From a checkpoint of a small transformer trained on Wikipedia: width 256, MLP 1024 tanh GELU.
Each number is 128 + 32 x the weight over its row's rms, rounded and kept within 0 to 255. Layers, rows and columns count from 0. Numbers have three digits each. The size before them is the row's rms in percent of the matrix's.

# layer 2 MLP up, 1024x256, rms 0.104, rows 893-999, columns 128-191
100:117138160177099112169146134089110166146166126079177109088089104121198116197153126101128142135108107149160145178146122137110154142154180174119055134132139142185156098112128154147125135126146090
096:095133095195119159165081160187134131134133133092142186113095185132140167156104122142111069074136182141101138119097116101090164131114064135106075153116097138158103134180097117124151148131143132
097:104095118112099156174091114165162070099150131064178123113106099131098141135141150174117144113097093144119136191103092099176083139133100179086132130175174125108137176135170167068125103119150073
099:111110159107080136128126182091078145125068128082130086128145036090115133112144106079101110121134159135136121137134131121110120106132132088126116066121165153153105143172111164072115162122144156
100:197107107151173166134098093172122117128083101153158070055149149120132105109120114136159125088099137083112160104185150123152076146150141089131094108154100118166110120142096098108089085093096143
113:112163074168132100132134105109105111104152195100090177124165155112047105170079102100123132125135178167158134114131160082177103103136150126068121152121115128117142116178155129110146134085110101
092:112161128181087156072107135098198123098174142154096101150093117157150097149097197143126182136169148151088121107136126126066078099137132162102112172137090084136149095157149100118181163120106103
094:116140128130077136132190145135173176154121151113157164143060108139138113116136161140107066127048129126103104199102162090110143121138165109100123191122102113099106156085117134147134118141132118
106:106076133141142085157168149138122054107139094108128115102060154117088111127142183089115118081068111106131135118139168117091153121102135130083120131209140118124119094183155081081092036125175129
104:204151129088159146076065126100148096128150200175089071118139189131133089092118107108083139171058126155173186135114170078106155113075177144159085138161160146092154124130104111160104149153124145
108:104119091144059177110076120154154115112129121174112093181109161136135102176135126126146155104164147122130106151047160079188128133061180152112157101100186138132077074098173117146134070100099189
097:080096085124075161135105096165136053114131104067092142085129171144085121092141148129126098079125117113140123152091125153128173106142090156154141164140115089145104088135109151102180189162144179
089:119147140131075107092131146120158065131111142142148167087073131151163155118146125150134141105126183140160115110087133102160178142135114101185156130148137133094198143087126149104159118058141057
095:112148139160189191167164106104129188091117071089160109214116058141091095159126126145209090107127115126123115145116091137117115102093148126151138112127150154137146135092072120100172126131160113
081:126107131158173104100111149120197129113130077092184118126118114172206137147162126097080121138130184176135122132135150170153036092130144087130156142113135089136143088156135144156106106089138103
077:163181167155126159163152148197125119126147133152140143115188134112171103080113129115117148115157130128119118181137128150118114095127132129167097178142136122072151158065138119122101129097087209
093:063139127163185157123134109148148144165146115054140081076131121135148101155122119099199123125092113173109139169131135189146122133091111094169160100119150137124138153058127119099120096103180082
098:128108141133131151144089120155145073072094062142136175117188183167069111116095079085112110132151085098095161145127093155162155076075137166143108147116113123188119097099120115112175115129104181
099:168149113133084080066130142176149137109126132122159157092133144103147110153176113110116086118063119186106114118131187149168131089112159179029117166108087134131121115107110091148110089178156076
091:151136123222084095112165128147104111183184107125134043142095146124098102117116101106087106156127149138157181142089119116111156069141141121143084150097114103144139165121173114154110106127138151
091:129163086125119129099086109139153173077083086147196140133068179102118108183160171163185123182123164098076154139102178161138119118062100133136134110165170102153129112132147066084128130101061153
098:146116144148135138191087142174123107119113130083107144124134139138075130136160111125133159182148137111122112126057082093130104201142135128118105141155121110123114160113133072164165141068115143
099:063123117098154114136181144174113056177164148125116117100129188102137141130041125115159095110117141160117144098188132164136110124106110091127150137124152051106119139089119153107128087154143111
104:077125124135142131144163133182130130107100069164137112120167077141097156122177112094146076098094098126061106110199134099103115130158143118125074173114115123112091158126107161137166142120074091
099:130097139131164149075084116148177149188150150076118117081182159102159086141194141192165117195090147127120041122069115154104106061143120130148103077131023099171095159088182073148128117134139085
098:101136105113161091156152152140119108126174144117155157065125128151122151117122063165093145157075153164093097119077118102113138150126114140089061169040100138121125075134133157151075144100187115
097:076041094171121110094139125156129150138072167116169119075075137116101155128144129160159105107123157145099110147143145098123122160125147143124120199126205181173109090167124138142124068134141118
093:162169161161130093085116122167128126120134148163156107080178113105124169197137122151122120122133186102124157168092109147135107187130103106173058114145159140123098144145146124165126120078070089
095:180132157152132127097104111106172150089111172138140127127178132119117038103151106103141168164108142109089198107177102116087118194118133144150081142135158162148151144065109092088123151107142179
098:144137150054067169078157122102122138143125114147154115085082103085105112147137136186094084156088171136180117093185142162123117156131122105131130169050129162144125088086092151102143168117136142
094:123167175113137108113115165106174179128186082188130103164163217053128138146126121150122120146141154124128115125125120107121150127109103086087179125108116096143098067142133144129139111170110142
097:134154168140134104034100173187098105162156084120150115094098136116095099123107112115112186170104111058086105121202136107115122144091141107084089161148148138127166143098154147152163160160174121
104:131099109184109088105104074135124075085030107170139161123097139116129109157133181123125164149083092117114149116139125123179034106109107108168190124173111074137175163153151125172116172107157107
107:132123087101138080130127074151151109180169119110114125164125130082150124101089137142123159096063135126130094101098193162138143065143118140098120114122146143197122126157119153120113110111080117
107:115091126123144161114165120128177146057149115094123174159143181080118139101095144057179150070124148123132186095134128110115125096140150124152116111176117136114114153154093079129172137195153128
094:085182164155154152110135148135127144095163192131035095166166143171129138126162142127144130123154138194113118150078156094112081153214144131060145141090139092112133083089204096101160117136089152
089:123137191143135135120171154152143128121124133171140114150142155106157160105156138129155148097130168139112115119170218049138124075092127150210124155164183101133139120165077172129097204148076155
097:089151128130139104082151152110152154136124153072152122096142126121110122121156073101157111153108146126148113111174105108103137135141112140172206144127146158101165122136049174078089133142156068
097:125121183156120072126186159109188164144193214121130126089154172158120076159068099135063127146126129097199104128117074118125159195154093113112128136111110159089109161150124156141153144149102139
095:179111074109157103170148184115070094113095109163153136030124142107151184146146057155129137139194138118138124141098235131143129115065103077184139085128081171174156122119161192156124085105127111
092:169111090108159142186079096123143101131150149143188113128122200120112075107177107099064088114085140058079137126111116103095078129163203140096150086086084110144103206092133153108131128148119119
096:111104157151126113049134172147141103147105146109081113087097131122109118055128136134165134121109122124099119081053111129091137139168115158160143134081160129153139130157177177039056177086122170
123:111167100172083141172130132203085191080176131132121163126120159141136183139110145140116078138155124114134135109185123114145128127187172120098147171104128120113131120076206104153187144098068095
098:127110124169112111093149153093107143118118152101151104081130054118121129149126127116159127102139150091128079211153106140126063170147154190114080139091166136169094045120107125043134122158120154
090:117082110158076141065143095115098110067134129157131160150140101070067122126129151128113128097084169115129100096113124124082049129113126150138109107096193148115105068117152074113149158111145099
106:205099186175163083162156161149149142145104139087130127147131165125092130138205102106152111105103100127133146129087153089141123094159127175171124153125075061155133130134124127105071105158086086
109:118151186067084114095099122125095154092141089134124112157091089117103121163134138114185064130112162162148068120101075094059137111143154178119150121121096085200126156126117142098153104164092118
096:196116125097142143059101133108164136106109097172125087206149082132114108157137112060152172184201133082118141176099092169113105159151163167105112154103081115136115170156175156109108193138140090
098:089194051114155150117125108109101138153096086116110096054168114095132127122115107102132131115076160107126067084157124125116135139100121055155014179181138106151149088142180196078166151136102144
107:095094113167136155166117125102162145098139132094172112167118140069103069149096176126100128098117130134111085139207137116136084156088132167114140118121186177107136143140067155169089075157061152
087:080115144145155140145138138159106188085147183145097103059156097147126086166139087118132085124169127141147183154143099134135109095089111111150058110101098115170158147152138123139117150118159127
100:151101131229117118142128147140099126118090135077109089101125091173108076102132154176191088129146140077077146099107134139134063132113124161143170126125100110164120123144153057140103091095113201
091:069066110139100118092167119137133113076081070167118104131104163108093123072054112174138093076135129144114107101173145138154092079124134148085100183099103123100126120122124110149058080091149175
086:190083177113122128148150141122137085129107166174109139173193071124095153122043106074145137157137138102126156118103144129118126130161151140131121147101111060175119117145112135128110091178093175
108:078165103125220139115115108146107076058129081118121113104142098096070115138183073168168144104131126094113141079122142156120151118133079147138069121116110122130091083168076151128066152151132111
097:121131123141169115092083148124125119178127119166137119104106176090134137176161118115142137106109088146080162072098141148075132115158155213104164115156068085123144205126116111115164148085166085
098:120159125146149160157193096160105106079152170140101108159168108133150108090168113106146111072094106086115125124119122189115113132102133152154130158161102096139114133147150123080153113090211169
098:154195082090136120093163117192133145089111123081118105151117161066174045177127130114094126146096068165110212112109141122112117136125128150161107125099156123177139120143071143096109117104103114
106:093066074078146174107092116152126088154159125103188110130136117144059118116161111139156151120088132130107121088149158117106078174109133137075102165144061157094157146232114099095098119106097118
096:113141112169097118132099129122138157115148115122139147130139114116126071149150137123134161093179162120133094191192101111123138078079160142154118151113145097143145142091128112167099111183088086
107:110120119172154198126134109138107136133171130042185118105165122093093104114161129090124155085117142089083094110107104104094152085105170126112134161172102138084158111147140120128091178182127142
130:146110113145162160102155086122136125142121117200126127128162180118148113091088146110081136131096112188104106137084088113146111133081091065116114133143074153106129120083068105174179158144155144
102:130136166104145125142130141142111132154133087142153021111128122111100141108077142134118171186104113175141125146162097206079114150139084117051125168057094153220160177110153167199118109133124134
108:049120190128174116133148119201131161128135118096126131133121100088095137126092159125108130076132142134120129129112111086100091083136117107138133132186071072103124146054152087091130104143107108
108:092077141072164123139156113129169073142121119139155151097139185165143105108092059135138107122093146131125094179088125149071143145138090111094132089192144096142101124112148141123167165094115093
103:170075137129095144120137149173078135098112140113152178111101153163090158139113125126109045095144149135096143116124131140114142073107108124143142138185183137084169151150183081137152113093204183
085:140157114168192131141129124132123138053104124106136158092161156175114100101156097124131132159103162069076077167082125171153077100127108170100134120079141193143128132115125162064124113123102097
096:120111126193103121108113136159147056133160090156137140155081125129112108127115145157162175136120151108159144142155151117164120117102149140128120065109167136137136091117138173109181141105131136
096:108156147065126119141129126148178126169125164120085128103144176154115130150150072108137153200122098144152204112111124126080148102087131166157161111120123088141118147167161180151137114111118095
097:119145204070129119088095145139137106144157180143128136132111217144167197102127162099109110154120195176092142088102078093095152150123137199143104120144163140116075160107151114175132105136109119
095:146091141145132165084129068163113157113099074144105107085113099187162130183168216177090130101158106079104091153125158117134141112144161172131127118153105081118149157107180152187141120142134088
097:152110113156088112089074106133120137069120154083075124126172139128101160093121066122165077096155135083181159065114135094119125138117093222070161157120154076162126186105170124149180120079092121
119:159144117145121127140150176129114081108129118112114084126160088179125133093139093082075147146132093097107110099164117153009057145118145122085118169117143097136142105134114128148172135125123166
101:158144133132128163126197152127138171140095126137137128093034127136076094121114144151139138116116135080138092120163110137138126142164103121074123096144167110137162129154086055119059084076175149
109:160135186134098081123097164142178130217140205179143120114065146130144148114069147134150070159187138160124137153088074162132121193144106125100149141135147115160126107097093130146139063082142093
088:109123144149102093098127135133120165130103137124124116084142097135126139145097137198109141146070120083132109142123132154115157150062114115102085106148189126095101125090110160135121092123120138
104:141163171181038155092112120108149091077149121058152111125143179158087155151100169149128103162157114181128088051062105180073140148060139138167074120132169154096150151079115127138120078091077145
103:067123113157141111092114140094091115134162151148142128173144123141109106159139127134105121122132143084097063137148175107146079098139135075116121148121123111146105081109146106110157117140151114
131:227107171141163177118161112167158097133131110121190125135104129141132106148111149075143135175093136033131173152114047113117176124074154139129142064160118153112167111157102170226104164158140112
113:101121154087142085053143107134144110166116169170173120055127172115142126173108104146155138143111196106131153179132114150154136139132156093112158123129107116157125123105127063150099098090104136
104:100080165120104191121119121165092114099142118086135071134140079010141120184176186106141106130183128102167138168088145085166145156090177149171135112120100127161055099125173109139130124179109149
098:158164110194129129138147163115134122183127106128145191095156164156144109144120168115099151129110129103146090116095152161155158107141167126105128154130095141108109096071138124099153072149142130
096:009133127142167160076161108131153072154145119127149126077138123101144204112114099093102124135160169072090116161130155080172139163098126088123110187148152103123104166104081127107160158141175150
097:157102163145148172177097146152102097112142122162110115133102126135114106155168146116162154152204122061149087081138121145069124114152111067100094169129138169124180148104133165172107129146135141
098:136123073150071130203084124120168131175127074101135159127102126092119137120146075160110104093135140170137112132126076093120072157147151095136095133161154174109162151119158114075071147162172107
090:091100154133193092106134120119113125096119105117128121120143115093178132126156166094093130193183136130146137146169161119053125114123058126157158096149085113174191182161114138125137122154085118
101:141109099097113129120153114176114167108095173117125142126157170072115165127120236128109139111139139167105074121090116164116121153084137117107120101079052131198115121170087128157027160127128188
098:137087144192178086138171135123138144067152077118126129116112119142126102148122175167064142087127128145076096147113104171104129192149160141128110139122121157083142159177067139115129071097094109
104:113173128090119115162179117140148108144148104158114134160217154147059132157162116113129108131204089122124193133112112115112153118091129116159106187100110127159045122115171089106140111137070114
107:160163131157087125085208121138028138100142116128195113104125089137107166130089162145102127116136167143152130144129097130113046112087153099132083141109076093136143075156089155045114146131186101
093:127137144161130095122194172154122105133161122116096113135112130152199126106109079132131052131119097112143124103122080121212147095119143146134104118155098170077085142085149144135137057083083121
104:148133066154216143106191157048163111198123128111132125136097130118146152117139107149081136190100156173096104135125131130179084073133085134125131176103149141159154063160120137138106152080115103
097:090154174091142083142169077145119094095100112184114112085120140087115107121183113125116122116146140129145112119121093126114091140080111101132110137090109101124114141126131143167086126148158117
089:122151086124143123111134071125111168140091102158125123124148095076064111150101157170163150154135135147192128158179159160131087146144128146115084103130114177230075101114171128089102094104076062
100:150118203104196140125126181093138132122093141058134113132152147077168132123137177133098086135131126156117099085111170103093174113102128153091122108126083070078147118138113137108116087115162120
097:124122094117127109139159109149180160105112088131048138126110136072087161115070075120173116107147122130075106179161092122153127112133157113235141156127100183132121099102119142154082107096189133
095:143137115137140155126107103073141066150161166102154122094099143133093136092086137119165131118101123102102066115146140126143131074123114117100106145122158129125105070116094129142132129095118171
111:129162078175094100190092173110123211081124129165120146174148130165086112199230117096161158154122108117145100112156130148124085104113138052146125181142116156114169088141132094137146161123163120
107:180124171184167130070086146141173141157126133125139158121144121114119104078139106148140133128150116165061109129092087132159100107132117141083121132103125117094117142151153104074181093147122127
102:079142136149112135118128087158112078170139110101157127102084148171159086117144112209199122105057163122130112115148103120094135150089156175126117177082113099118152113168139070076178110089087103
103:121117129167162193075119152108144179146161116101213053075122125141126184176121200150155074091119150104121096122125163126176098158102138070129083089112118137147151070104169098170107122143119097
095:076117125134162144066123134130169142151173134111166129103123113147183114181134103170183131142088107118121076147110138123108055160052078122155170120195175096112135098103137110141057122113107130
105:152085173182156134137096111113145101199082141158154059104136136071074096190125103177109162166147148062081135143173148137135107120121144106146094086077109098137114121064122148124100147173166143
112:087145139141170179059184165098161099122105124094085181137180125176137116109159127110107168173168150054133086096058087115157057157129159143092155118136125095098073102131162094102129196145138112
098:153159192118136177077111167137156126103115076122099088136084082112113160175078138172159078130172151140135132129089197101124139123116135126147107056145150130118075083221166114137096135166155077
079:145134127125117173122150100119134031168108156131095159139097133157178067148090118079215137117126123116145120173108098114149088130105122097090089138151120120117101119146128196197090144094146082
107:068119169135101132182186072086165083101107156110136118118134153122132125083104180121107128171147150154095140173109152125067111045078151139095081117159128112086154140185119107083132112133174093
# layer 2 MLP down (transposed), 1024x256, rms 0.0448, rows 893-999, columns 128-191
101:118094059101170097128187109111126132162133095088135116125165155115084102067084137120121117129118120178042134100104171070173077185099115067137149106103111062130129098054170164181115133128105129
101:127081140121139085085109130172105103175134094193069102165148076100161166140145112104110130097225145077184120165104112138107089105113109138129229123111144069103084147083143192164110140153173127
096:100103160108142127134131098188118078130077118088074152154124039139121106140132133151154099124121151073193097159129140130137120144073143137132123160208112206154125135126132133086151062101119093
105:117092119152126106171195106147157097123112129125128183102103134142160113119148121105103161153102110141073110106186117107097112135103221109115121144145108159103154131149131160115133104162128174
103:136144125075070116161106108151144096133125184210125063115145141099095052092144151085103092119129172099137138121133123099136119125166123142121088142065106191171153114136101125168153152149182117
115:149123148186090094099102119131127111099148192101121148130115107111102119147131090083121135122155177157152122157133147079157093145079192117052096160122156122113166081191160156134127138114092106
098:130115102115146095101180137058057135115063123152160123053148146083120122181063153102165097138102077151154126145078124143089097105089117127131080106195121151131151142125171130060105130061158144
097:048146148083217099149087135129094111170171126136084164123095150080157148114125120100149042104099198116122161125159157164129191097156141146108115089048067161074104142167201142066163173099116162
097:194055095155151165159053112144159140063133125150088110125112124079121126175098149134145161111113161131149102117140163220121113121112099184120100128146177144141082125111088145142110120209118141
100:110078110069172144080126111116135112070094086168096098079168164161140153180112141115162164071183048149161174152109135109124112154078110193116131141107189188197107095125078117109136141142133148
108:127140070108086133158152132157108064087133088149174118087147117130134108129110135094127142123157075042136146131087127143174180130165088141094145075075139180166134136169201095068105154127121200
100:090095135098088049149149109110109150110212103115114072107145124135138089131200076101097157106097126088116089071141102101146103148177145091152187119142094135134148193167099178189150099131143173
094:095096153108161159097139093163129238136111102094144158213102100178151131131067146128156087075117071081113149130147156139109144140101091187142176122076137069119084074123131139177163166113092115
101:071116129131142148136142091145122171125177124117142121162155118128126107146101096191140188115099183153140119136069094091137106108133115145109150079153182095122080145129038100167148167089192129
090:163091086151118121117136113173106077148148162132079094128139133094160115174099155156129127115066100091147185123144083081089160148107131159114148141164127151116150181133057167147118071085151161
069:140097151087122141119141167087104100123164137163096110140201142079151072063107134099141137141127113161091140139115106149128093119076160153112079179096166117158181159177084119134131147129138126
101:100126171159099133104188140087173158148138084143143154162081086103103138130085099129166160061041138162126121195112096144082130161101107137144106119169109124113129172148147157155150128105115088
095:121143120072117114170122111116165150140132107141124174145156119143111104125145114139106176154081106119105113147112184124198116069114150164140088146134089161133077118135131124110147069187122140
099:115112137096150114131129123175104208103137092106142138056129104116118116134084153104133085152157121167112120100113143120152208127168133103074091205085126135135140110178147142105144091131120086
080:092095108157134090160094140116118143128129204161140094149112092157142135117159112132133054042105083182127148115161152151105142106092087148123117164171099146122169086136128131190112123133195116
094:155171129152108158195211147153105138138091125181154128120091118099121068157109186073127119130092186112187136175116132121146127149116088082140151147151149097084161070138139091133119167128121154
104:104120117094142173104089082100033151125137053158200152180176128085110085143098155142091141161149148112141131124116105119133107152100111139117147148110093117201147188135175113116091051116161159
110:132104138161095113074171127158141120128168080140131086098148156061155117160144166106150127154179081103192131054189120081168077128110149131159117138102124134110104159110127110178125159120082163
105:052139100161138199151098150134147122112125145134140085119100154143140098102071068074118124121100057127099126106141153092123180123098137144139146123129108115078092154064169144116113137129128155
103:109130159122099166105093104067140120186128188133164123078161114150158117143100162107118087079109104146154121124127120125113134116153074081156141101141151094144036172109162161136164121104127198
104:144140137105160124174163190121119073147100121142162123141038169131122123159143107125113130155151127170059161132122162122121086169080124145099166179175157173082094109127131084102101161171102170
097:097113112129125126165143141093169093139116115152166114137132126199127199129088112164128121089127098113132078157165134142142150174127182128067134115096173110125142143145080140115106104098060097
097:191190116125159163082158198179108100163081147166121141107111085127164149132130139127158098084134096062162136098126049203059122099149149108108173125137176087176108106139107108126143134151109112
101:180172122107115177099128183173100121133089104142151106159160073106104138104145166167132152139062180131133162116102155049104075100152101084216062153164110113142128148100153142113058164084160165
102:130157132111140140112095163080094095134169118110120143136066101148068150110166108144139113132137129113137166171201132157132106154082170120152095179107165130110090138053118119115103145132048135
099:139151119107161101176133083118151070111137085151131144147149146107144140144137165091133071158122097142067157155081113106160124124125098143072086150135140083129123081167182088135114115174157091
100:153147118084100112090102197098119132192113140167088141064130115164104080139072120181099212165103152063093145113119115121125103109091109162074166121126153178123122124133128162108104158159145123
109:129128130112144149161122135127089114130152160140115088096138100179102163129123086116144110090145152107146074187165089095146116147171164096148155065141203121170106136119180150056084124115132169
094:107144136140090131228146126150148133122123106119119176080170123137120121128174131118126107153147111139159104083145082117098091118147111084169166110180104132105142169146060123145153059112150139
117:115121089117122112149149157153161046126136101105148144088147150127118084166125097197102142102105152137099113139077201125172150130095121174097163125109106069112068141072146151069164067114135075
086:139149157150095095158106137171188118097090159150088128124172185125159130135137140101100093080163167174134116120058136067130057168137121131089121133080109132163129094167158074118189107078106145
089:141109050099130158156103149078092093102115151075158094134110191161138111062162134167112122120140181113154153107113082130095129060092132137084138134135111118100087149131155157144119179140180169
102:122155120177104140136118172097115163137140186135115096111124133080173082177129148092150116108164152180168053161148114140169147190112098119104137151112145183137187082128138126159088137096122104
104:141099107088189073200162142099109108114134172127170114086142159149122118174158144202139144143106117121094144139131132130072122101095105139112114120110123121148134091170124117090121200132085087
106:142176131169060096172145125137097138144128122117161166128136157137082149148153102121042140114095202144137084126143130174140096151161093116149161131089147149160146080090128155110173174191147079
093:117115176171196158129086070109156075154171154097162133113127139086103075102157169107129139105161153106146075184142053109109134162084135195128103110107143084126121100175106084144146093144124069
100:089140160143122114093185187103162122189132151096079101130072172177106149162102155108096113167151159134106169149115170159073101124108063169194051141117201144129172131202134141087087122056067187
099:084124084218092197184116156164152135118146150118108118112119163109112171122190142130118084141131154119141144116131161103133118104139175102147112166096149138162106111101166155104146121063105124
101:138122142088113198199173134147110116080159185099079108146196119140065182094079184139123152121111110107151143141094135063154115150125076167170124125044172108200100136104105135119109099119114144
094:187137138199130138152104143105189123123200109068185125118101139127082135126081106139172111124093095123092124161142158124140117127157107091110155136098092097100083138131088181140104159150102134
096:148113143172107102148146093135105154087086164142157160146130153114156127098147095136131143170095060126158092113079182072155117137148110145133137188142055083136159090129114138170140121136157138
102:075126137121100100129162132168071101112141092119203096144136171135104106124130137124117104159119151135134101086132110078097161095139100138119143114148085118098135160158073131129131125184153146
103:183121152156122134110110128140125101148140119122117164047107061167108107181164077066192155154122081140160143126118163140111099018159125142141139150092126072120130209147119093148165124160107105
106:144125100142115115113151122153115131148180160029073113121129135080105166097114142160133134145153072111156151107147144127123132111093119108087074112131190193180163102157104155134163070142105126
104:162126098156100155174099184116137112101149144125159134189099196167089124150125132119105104119135186053082134159194134131110120141107130125124201162110173147157109139105119090136102107118045141
101:122113172134152142094112167103163081138205085140095167151077166185114162099105100132147066143141155157153126103122108163043173133097185122123180158139071119095098094073126118130118132096116121
103:127092172151161122105109085135080128143130175095099095057103091096114130155138067118148147173176157125120127154149115160130158154137106183120124190123163104125149118058096133152110150105092165
093:129067070063136108162072200146126157156105146144110151165160140198119100147106116086122130102174128157128151157166131152194134139188148135114117114106075084073149121108116099144184142119091159
086:151093100130157136088104119106112124068133168160182075151176092136165162147201177106183125113086157138164067133125122147139172087108157176125035131175151064148146105171130152116127127153152118
105:131173105143139107110103128188117145130079097124132124117076115117108119116148106103174167115092104138136084100157069157175170102138160137123095141145119112133133119212158099148118188180105148
103:078144123120154131104129081153110134155115106134088071118158110124158137126106130119121149095152143149099112080127097141150171074146087142133115099132140098158132172130104142127152130116224140
101:164125148114149098101109131191095096171133141124071101171127123133123133094112149101131186090125113101149147129121182152139125166096127152174121150150110083122116158092111153091160164126163138
105:131146088138187141097096177135172124137132159155177171129143124114061041182105059105075123159084092106091139135095142153091118068100122123088158090165132070055132132181107075152183117141078117
103:105124162082108185179131128137134176203201117111114135137108127125041184121120085138142167127104100053113151165160111119184127120155183168119172101180121093135134092150088139124153137079113114
089:117127137170092141140148069141151199075108072132108142135133148079128191165187128143084161131149145089086018134155099119122152129139200109125112093091097092082130146150158099118131146172133127
101:168125135107141136127113156140080204110073124184093106163134027128125120124158173118090148113136051115130123146126146100157109138125148117117133077086134098157133127133092165167074128156136103
124:128123140147120204146149084081078081151107124166134133164181138132160159169082148152102116130121102127101156146087047151103140167106110114098092138114137114081133163089078078155129122125139159
103:130142187154075076074151110098153102161159137134158112147139087169193119143114147103149160121107145089136055120121141153105116100108072135154205120087138094123133044142154096145198120097081170
097:119088136111114181150056118133120151115051135189126170141138139169136144161147062122083096086156105132108118086164109164083070217117118171101081093117161126119187122145142116140070132075086120
103:134081111114138145173108148175191093137167167163135139174090099197110126078111093140159168096140174146118072149116146116162109146117117121170149081130179115200097161112115093100068131051157109
105:123091139070123117146122185148111167167077085085093142159114156110096171136147128146154143124135251174087053140156104129151067141101154151142083049068146138142114162141165111141112143093110152
089:110223186092101162158165143150096133119112105119168122092085154080127091112123159137110115103109127162142190160085137112142155156148125125108098108093155148156183048171108067094141056120093158
093:083090103137136158148167095105113176145111107163152054121093120164111139176132175098153088097114103162174141158136100146112184111118094162177105145111113136127150170116089150116098157167022151
099:080118120105093076123164158080147143064138078101119110168138120147123168152143100082090145155069092134110149156135057151132139133151088115081127139142102096075105142209113119134137169118109173
097:142172124046102103097163143143147091065079129146131143163131131129162085100111167153126139123137172116124116128140121090200116156176139101112090145175114078126073159118113159183149157169081116
092:149198072174153110116112068161151135093205140115129077103170112155170160171145189113130082127184129132079097144074166182109204103154145065114150108135148129115113133182167124178036107119112104
095:133128153151101097088090165101102165167102194174136069110098137118063111133177123111129107129135130158147116082126113123107148081112117097104106140127086100070142072093088054165155175103103160
124:121119058142114139187137166136141122159119122126181174130088146197150101125098129118088087124114115117090151100121124108122090118110198157130092182076133072132096180136178156111138122131115132
102:191100118137119147128163152129104082120131116171165178162130148121142121164091116186178115193089093133154171109127119087129093083180134089184101164128145181152100112125119116179081024090102128
104:080100153074162060129116195177142105223156106069109180141112154135121044193153128095125151130173169090155152105128116171129096128152131082127161126153123105078141141098087149125207176100150132
096:179129120143130107165081144174106105043120121117151136062133125156148069151169146148189165106070076142116098080163166105074125138128131116145131125155114165112137143112102154148114078144130143
103:118046136143108126113085126138102111056111065100155149106083112113159141113178102207126142136130084168110126132112111188114098181065131065156172159139125119075168159084108079200110075107091122
102:097159162170168181154123184134135073168156173068130106176127149120141120177114111142121175147075068136085116150117114089172104165167171154077125074109144101120108154133131091128063106151133093
112:208160143113136110119114159108148114149128133115164121106174089188131125125104165110180161109092108054116169155153020084133163153108124095153135131129126209134177122116145151147136219115143166
119:135153186113128124151102106119091098090203143145127125171092174116087162123174144129076150134135127127094123090072107174102142168130144106106069186153212143131131178132109143079168155170160105
101:156156133104205096145119124143100155167129141156140121068086102162121108128162086137161110121134137048148192103196134103102118168127152088132058140120131150162116072142134118110100155189121098
104:128183111087116089118031137092121157168129184090086133083106085101159163092101145137136161098116075121061154116106106115087165111159150136162195130176155108082117107148109057143105096145134075
097:103117147102147115158109197126141122135166178131159144142119139111159100152130142158172134123104106066111127143072107158082167173120175133092105138163127111147127167127095096153149100111204114
109:126151171111114068116077132128171088135117157130134114066165081109127146176132180168120140158135072107144115095157157147167150124130135114172154073129142129128145099125182074104115085134134188
103:140130157136121159134069081137144148087179098145134104131097149093126120202130134129113102166137099121134145147135126079166160166130195087103096175077126126117154147111107127120189084139132120
092:126127118104132106147104136134119105168113122088118155195051117132136118089121159092117120075099113096179179135161113135152156094135150107115108128088138141142151143119137198162092103129086038
101:151059132139174151107131124077145127101167153110096114138146122140080163114112101196118122121086138164119150130098102093085080112110126125124123118097103130182108137134125081164090139130126096
097:131122180149124093198153092121144160137141148137090106146117119170127147139134158169084140149134134111063087176103083183149105150172119079128073106159187118134101114140112172144112101108118138
103:146125137135168155127075114087159120072138131169144104175135161107108125110127157066061087118125106154157164153152119111102168082126104136134101163139142143147103161137068109079166123163156172
110:091097193091126127139179089196102151103179146185099135139160112154151138196124175135106134147140094122209197109141142161134116102066196098160172092109095133136139084068039134114140162108173102
098:147157136102098154118087165110147133179130105154082165110133066161071151123090159147115143102037101119137144098103143176154151103137070158100162144144111109154134067029094102161155104110119209
107:122099079084161080141103167081122099189099118096100170178158146144143122120151124184135126090202149140171136107037140101129177095117117122144117123135132189119173154124160115153163139138094175
102:112122129137171076142128210153107117094084090142164034111112115116160113121112149117114085143161140172194152127184103205123174113120135103157143157140036148133122101160172064094088135150121112
084:096117159104128113147085116106128165137179125115090163174113156190121137102117124092120166124139123153161127106100124132140149161093166170098197146146076112092140132165132126106127161128139136
091:127078132107116121153155154132157080093135181115165084172151173121128181093131144090100143143112122194180087133083151102140130097149097112077187116100073090172153121180215109144108109114156109
099:126141112078132141110120135105139116138093131150088111134146128105135094142116147143123169174128117104135070101143156132120127165126158115157111178176072129181100077119105176111116110145151052
102:195137111152100133160190112164152165134097136079188131130104138135080133091160162153124153110126135117140129163134154157151105102061131144092139121118134119100176112122080146139089078143110158
111:127127135089146124110151084037125215124126174119159143134148121143078184128143091108134194137082112140098134102128107082084169073107112073078121083155100109113110083112126130183123183135169083
109:141097165137167097089140081140161176102163136167115156153127168129112117073156087113141112095160134149074154134107114093121176109133147144173127095129156115125120147115178115071167077130100116
099:144148172148100133153160131144205086083134148113113088145175118074171159099091159130157174091158158089139154143122149108193080124136128131175135071138109173062135109058124132134152094091128098
102:144069118193133103120073143156111156087087094084119090058127107100148123118133087080108086168150089149198136112132151114136054165114176121136133111111132158122140134181066128086081096180174115
100:103100127142079097130169119074073108158117084184172167114148120144183106079136119153146123110129105091187115139154113071100127118113151179159125077125086073136096104144083167134117167123151069
103:157083149159149129126124162179091095177099179136104153116093120102166130187128112095113192102081119100068139161091121137170106108102106088158133126070056136133115086097132141137103154144152070
109:068103076153171158152126196131169118138118085134101166169181105118139063165105168109154141147169129110155119132155138102157082105132062071154133147136088087133117100101161139092145107125076126
100:148103092063123179137158115163107077156120145103143122096161191128110119167098097142116138160098111134136201092170112156138122111095189132178104087153167184093102170117150152114109097129153099
081:151180168181154133099113083087176145193160139125137130153058160126112134078103136090104152113123158133113120109115140136162118205143185115086164081088119067102158118146111085146121149055127176
105:129114076120121105116123151131115080097146139195114118114107130092167173159078153128149168085119185106158128129133149168155163133167077168176090114122133144155120081119098158115168102111117112